Weights of a small transformer language model: local attention windows, gated attention.
Each number is 50 + 12 x the weight over its row's rms, rounded and kept within 0 to 99. Layers, rows and columns count from 0. The size before them is the row's rms in percent of the matrix's.

# layer 4 attention key, 192x192, rms 0.132, rows 25-31, columns 0-63
116:47 45 59 50 31 60 64 42 65 54 51 58 52 58 39 63 57 64 48 26 40 53 55 35 64 39 39 34 34 39 42 63 37 60 43 36 50 43 30 39 22 61 58 62 75 61 44 73 67 45 35 51 51 31 56 48 36 50 59 52 49 51 60 51
111:68 50 35 43 51 42 43 63 57 50 39 49 41 46 54 45 61 69 44 61 39 47 49 26 39 63 34 63 39 39 55 48 48 33 52 46 59 40 51 49 27 64 38 52 62 40 39 56 39 39 47 87 58 39 58 62 51 48 40 35 54 61 47 55
101:41 59 42 38 55 46 48 25 39 45 50 36 43 72 57 53 50 59 43 68 62 43 42 50 43 52 64 48 54 59 69 44 66 68 69 57 45 36 51 39 63 40 57 50 41 44 54 28 53 68 65 41 51 46 48 51 54 47 66 44 46 41 54 55
098:47 48 59 42 33 35 25 62 36 56 43 44 43 54 72 55 43 57 47 38 55 53 74 52 40 47 52 25 52 33 46 46 57 57 70 69 61 45 36 53 65 48 54 50 38 42 49 36 57 42 54 58 49 47 59 36 46 50 66 51 62 48 38 26
111:75 77 16 50 56 55 51 74 48 41 31 32 44 25 45 56 46 45 38 62 49 33 46 53 53 84 35 67 62 69 48 37 58 41 34 47 51 59 59 55 34 55 36 46 50 49 45 35 36 46 41 58 43 36 66 63 69 49 51 44 35 64 40 52
102:70 58 38 47 44 61 52 46 74 63 29 43 41 56 40 19 62 36 37 38 47 51 36 45 61 59 54 60 66 54 64 41 54 73 45 62 32 46 48 32 54 45 57 41 36 67 25 64 43 74 52 53 48 36 70 41 72 51 42 55 48 53 57 44
095:55 62 53 62 42 45 40 48 26 36 62 43 35 50 48 64 63 72 47 60 48 37 62 70 52 49 39 41 49 20 46 58 41 46 50 37 64 47 51 42 37 33 50 66 61 39 48 49 67 51 29 50 42 35 45 51 22 60 50 52 39 54 49 33
# layer 4 attention query, 192x192, rms 0.133, rows 26-31, columns 0-63
097:63 55 59 58 50 49 49 44 41 64 69 51 58 51 51 45 59 32 66 58 43 54 40 37 39 50 72 29 56 28 41 55 21 63 53 50 21 38 46 39 56 37 63 42 47 60 49 50 43 42 42 29 48 64 37 40 39 33 52 50 49 58 77 37
113:35 35 70 49 37 37 49 43 37 53 60 51 38 42 45 63 37 60 46 47 41 46 66 54 42 39 35 43 43 54 50 56 49 35 54 54 54 60 40 55 51 28 58 69 41 27 76 58 78 60 47 30 38 60 37 63 47 64 53 55 54 68 19 48
099:28 35 38 60 51 59 58 42 36 47 64 56 32 62 42 49 53 46 43 14 70 54 61 47 48 65 53 52 47 50 39 45 62 48 47 50 67 54 59 50 58 61 28 62 54 49 48 59 58 54 66 53 35 46 43 44 51 21 45 52 23 39 32 69
095:37 51 62 70 55 46 68 47 42 61 45 71 66 61 43 53 48 25 35 32 45 38 60 57 54 62 44 36 49 36 56 64 21 76 55 51 50 55 53 58 55 42 56 64 43 55 61 64 58 57 46 21 57 54 21 47 54 37 54 45 70 37 39 47
096:35 39 72 57 43 48 63 58 55 85 38 56 64 50 57 41 38 43 26 61 61 35 49 43 53 61 41 53 50 50 45 54 57 29 61 41 66 47 49 51 51 40 49 33 28 52 47 55 49 63 50 22 70 61 35 46 61 64 85 58 49 52 44 48
086:39 58 42 62 61 71 52 47 35 45 47 57 39 60 47 52 49 35 54 38 65 52 54 46 50 66 59 48 51 42 71 35 36 63 65 63 37 39 54 42 67 59 40 60 42 53 42 47 43 52 73 57 48 41 16 47 49 21 28 42 45 16 56 42
# layer 4 attention value, 192x192, rms 0.146, rows 0-18, columns 0-63
087:60 52 58 55 44 60 52 68 39 44 64 52 38 40 38 55 54 36 66 41 75 36 41 54 51 34 52 24 40 47 30 59 40 20 45 57 72 62 45 43 51 64 42 34 56 37 41 45 52 52 39 71 49 40 45 29 28 65 45 50 46 31 42 44
085:37 31 53 54 55 50 43 39 55 51 44 64 46 55 27 48 43 53 61 36 69 49 42 54 23 43 67 54 54 54 40 47 63 46 45 56 45 58 25 46 46 61 53 32 48 43 36 83 48 64 51 40 55 58 46 59 47 74 46 48 58 56 35 43
064:48 60 49 44 35 54 37 58 57 52 36 53 38 56 69 50 69 58 59 78 49 42 58 46 58 52 67 65 50 58 79 46 67 58 66 40 39 64 27 48 59 55 51 59 43 46 55 26 43 79 34 45 68 45 58 52 48 50 43 54 53 29 21 70
082:27 37 50 54 54 56 43 34 49 53 65 69 61 58 44 50 32 39 67 53 46 47 19 48 45 48 65 23 54 47 56 52 54 45 44 49 65 48 36 56 36 51 54 55 54 51 58 35 67 55 41 61 77 57 55 40 51 46 59 55 62 47 47 68
077:61 63 57 48 48 53 47 59 55 52 41 34 34 40 34 42 72 61 22 59 27 51 79 41 38 57 53 67 56 47 56 34 50 41 30 50 49 58 58 56 39 50 51 53 46 56 33 57 56 52 61 58 33 35 37 63 53 54 51 51 55 58 36 66
088:45 46 59 49 60 34 43 56 49 44 54 49 53 56 39 64 68 48 68 38 58 30 66 60 34 43 54 20 54 51 36 62 59 47 40 40 48 53 43 49 45 62 45 55 57 05 58 61 70 56 28 47 77 46 43 37 36 53 45 48 35 55 28 55
396:50 39 26 34 57 58 45 48 71 46 50 59 46 68 48 35 51 43 59 49 61 71 44 30 37 49 44 72 38 70 56 49 75 61 25 72 30 45 51 39 57 47 67 33 53 66 41 73 37 62 63 57 43 61 76 55 75 40 35 33 59 69 49 50
080:31 54 40 41 38 52 48 59 36 51 52 63 37 63 43 41 52 45 46 39 48 49 49 50 41 59 53 48 38 46 34 65 55 54 64 59 34 43 60 48 78 47 54 54 45 74 55 64 33 31 52 11 25 55 74 54 52 50 47 54 66 56 51 33
074:60 54 35 47 52 53 41 66 58 49 36 75 55 46 34 51 52 45 54 40 66 64 32 65 48 61 53 58 53 51 74 55 45 69 46 54 50 63 42 39 36 41 52 37 44 35 63 43 50 61 55 62 49 64 47 36 59 54 45 50 54 43 41 65
079:51 46 55 55 45 36 61 53 36 52 58 33 57 58 42 55 71 64 57 49 53 60 42 52 51 57 37 60 46 41 64 39 40 54 57 47 35 46 43 47 44 58 45 51 45 52 39 45 68 46 60 45 45 52 56 49 56 65 51 48 47 39 34 66
216:28 44 72 64 45 44 74 45 29 50 64 51 46 39 37 69 45 62 61 46 43 33 58 72 60 39 55 31 57 37 39 58 43 36 59 34 68 53 49 58 56 45 45 67 53 40 52 42 72 37 43 33 61 31 28 53 18 48 55 57 47 42 42 52
091:62 47 46 41 54 39 22 52 66 50 43 62 62 45 26 41 59 28 38 47 48 60 73 55 51 45 46 61 44 61 50 46 30 50 23 62 55 52 39 52 35 44 52 42 48 48 45 59 27 45 75 65 71 46 26 49 56 52 58 49 43 58 56 72
068:49 33 53 52 41 57 45 45 47 60 56 38 40 67 32 44 77 42 32 65 39 48 44 48 61 71 41 49 53 75 67 24 64 65 49 57 61 48 33 54 60 50 49 43 49 61 51 55 54 54 48 32 43 63 71 40 56 53 52 55 46 55 59 49
085:54 62 36 43 50 42 50 56 65 46 50 66 33 40 56 47 26 46 43 31 50 59 47 61 43 30 32 78 52 64 61 63 54 36 41 54 77 67 86 46 49 48 59 49 45 39 43 62 41 44 63 52 59 54 56 52 38 38 43 46 32 37 46 43
085:41 44 58 49 53 41 40 46 44 49 60 43 71 55 49 47 28 41 52 62 45 48 58 65 31 67 36 51 56 39 61 34 58 75 44 45 36 75 25 58 40 60 49 56 42 33 41 45 64 51 59 56 83 51 36 66 58 71 47 52 50 48 50 40
083:49 56 33 44 38 47 69 67 47 47 59 69 56 40 73 67 27 36 46 48 55 51 33 59 44 57 44 66 57 53 77 69 65 38 52 62 65 66 75 51 70 41 51 37 42 46 46 50 15 55 45 31 44 60 63 49 46 44 43 55 41 23 40 25
091:67 48 41 47 52 47 38 53 64 51 19 33 47 45 65 47 54 48 44 52 54 51 37 38 61 64 57 75 59 57 67 46 31 65 52 50 42 40 60 50 61 30 45 33 48 39 50 50 55 69 42 65 30 67 35 33 61 45 60 47 45 50 56 42
083:60 55 40 44 60 45 17 48 67 42 36 60 37 55 93 55 31 53 52 31 33 56 44 36 50 60 42 51 39 48 27 72 51 57 57 64 45 73 57 39 31 55 63 71 63 50 47 55 30 26 49 61 58 58 51 45 48 48 44 49 61 45 58 38
092:47 42 62 50 67 50 31 48 58 58 34 38 54 60 48 32 63 54 47 53 43 43 43 42 52 41 58 48 51 60 58 48 41 78 64 45 62 48 46 54 39 43 47 56 46 76 31 63 50 50 52 60 42 38 52 55 45 46 55 44 70 52 66 29
# layer 4 attention output (transposed), 192x192, rms 0.136, rows 0-18, columns 0-63
111:52 53 34 47 69 51 57 37 67 52 48 54 51 53 26 43 77 56 64 62 59 40 48 37 61 53 66 44 48 42 32 41 72 52 31 42 40 51 53 48 47 64 50 41 67 37 25 51 47 43 39 58 67 49 71 60 53 53 60 51 32 47 25 29
118:48 43 47 41 49 42 49 57 60 44 56 41 49 43 59 40 46 69 64 46 53 44 59 63 63 49 59 31 51 78 57 65 67 75 62 47 65 53 38 47 40 53 39 47 59 28 54 46 47 52 49 54 43 53 62 48 78 41 44 55 46 54 54 44
111:44 49 42 55 55 39 48 38 51 57 59 55 50 55 39 65 69 77 60 59 39 62 58 55 61 65 38 57 48 29 60 46 53 65 35 30 61 39 45 51 38 60 60 58 63 66 31 65 47 51 41 44 49 72 69 47 58 58 61 40 38 50 86 65
114:45 58 55 35 42 41 44 61 60 44 59 41 40 47 60 52 45 40 20 62 39 42 62 51 60 65 54 38 54 41 37 58 46 66 62 53 37 71 19 33 49 76 59 42 56 51 32 38 53 71 64 59 44 66 35 44 36 56 48 32 66 54 49 27
115:53 63 49 61 60 35 55 50 49 59 66 51 57 30 39 53 63 35 44 46 61 14 48 61 52 60 50 20 58 72 52 51 41 34 43 36 46 24 45 53 33 33 29 50 43 39 73 51 67 46 47 63 32 46 70 46 71 50 39 57 39 51 52 41
110:31 53 44 61 48 46 42 52 62 46 43 48 50 33 47 40 41 58 41 30 60 43 63 39 47 44 53 72 53 49 43 43 57 62 53 55 35 58 47 38 65 72 55 55 50 52 50 54 36 73 57 67 60 56 58 60 55 49 52 62 73 47 61 28
033:44 50 43 47 37 42 52 51 55 42 32 51 56 41 53 63 38 59 55 37 60 54 43 56 40 31 47 51 45 43 36 50 53 42 58 66 63 64 45 62 58 55 54 57 66 47 43 52 32 62 22 58 23 58 66 38 36 49 48 46 50 58 47 37
109:57 48 52 70 52 48 54 55 33 54 64 40 57 65 39 63 62 54 55 32 75 53 49 79 60 55 73 31 38 62 63 40 47 57 54 43 48 51 48 38 36 65 41 40 58 50 73 36 45 35 38 48 58 63 62 43 67 33 39 41 52 45 57 67
110:38 44 46 42 39 41 35 71 43 45 50 67 43 48 46 26 50 65 45 47 33 41 46 33 74 47 70 43 54 26 57 53 38 46 37 47 49 46 51 50 50 55 56 55 45 54 45 48 42 72 34 56 54 30 60 46 61 61 52 43 66 26 54 50
111:46 57 54 47 59 45 63 34 60 51 46 55 71 47 47 34 45 46 42 42 57 61 52 60 46 58 30 28 52 47 49 71 52 30 68 37 77 61 34 62 56 70 41 46 32 53 45 58 41 66 45 67 42 59 60 31 50 40 69 51 61 38 38 37
084:55 72 43 50 69 70 49 40 61 65 47 52 36 40 65 89 51 26 50 44 41 52 53 51 62 38 28 50 54 58 40 75 63 54 51 38 59 73 50 41 59 35 28 53 42 37 48 46 37 33 75 41 70 47 46 50 27 55 49 53 42 64 43 43
110:45 50 52 38 33 39 47 51 41 49 53 49 63 58 48 68 41 50 41 19 51 41 32 43 41 57 39 85 36 55 56 55 49 43 39 48 65 50 62 58 44 34 46 45 62 38 50 43 78 51 59 45 44 44 49 49 53 24 53 56 49 44 56 65
111:58 55 67 60 57 43 57 56 39 43 60 52 49 62 49 22 45 52 61 56 48 45 51 60 48 46 14 53 41 51 35 72 44 49 51 66 47 67 56 68 52 72 47 40 47 33 60 38 54 77 47 56 47 40 34 41 52 62 63 68 58 41 48 42
110:62 49 50 50 33 45 48 53 46 56 50 47 57 65 42 46 43 36 38 53 47 59 43 51 45 37 50 45 53 51 38 53 47 47 66 45 60 15 62 58 51 52 42 29 57 50 75 42 52 45 28 57 43 55 57 41 75 43 33 29 32 46 60 41
111:67 41 55 57 53 44 49 53 56 41 39 54 69 36 67 46 63 41 42 58 61 64 60 52 64 64 30 47 36 36 64 70 50 39 55 43 61 35 54 53 33 60 55 58 48 34 74 30 68 68 47 38 55 66 86 22 57 44 46 47 30 55 52 47
108:66 45 51 56 53 60 55 50 46 54 67 66 48 56 46 37 39 53 47 48 65 79 46 42 40 69 42 43 33 73 19 63 47 39 64 51 51 35 54 37 56 42 47 55 56 50 59 51 53 44 49 12 56 45 52 42 35 41 39 44 66 46 52 77
111:59 47 61 37 36 51 56 52 65 68 50 56 50 52 44 42 43 55 47 47 48 55 51 55 46 42 47 56 54 53 50 19 66 57 55 72 58 45 35 60 64 46 51 37 51 67 23 19 70 52 46 53 65 66 41 52 47 59 40 60 55 59 30 63
107:32 53 57 31 36 66 44 62 57 40 60 71 31 64 62 73 64 51 38 58 33 38 35 40 39 64 55 65 48 57 59 19 35 39 47 51 41 32 64 50 40 21 63 51 37 52 38 57 36 33 44 59 67 47 55 63 51 57 63 51 64 60 57 53
107:65 40 50 44 40 38 30 30 54 42 49 56 45 43 47 63 56 41 84 74 65 42 47 59 42 62 45 58 63 37 44 62 42 63 78 52 52 73 47 42 61 50 63 46 53 67 45 72 56 54 82 73 39 58 45 45 47 36 63 54 31 46 47 40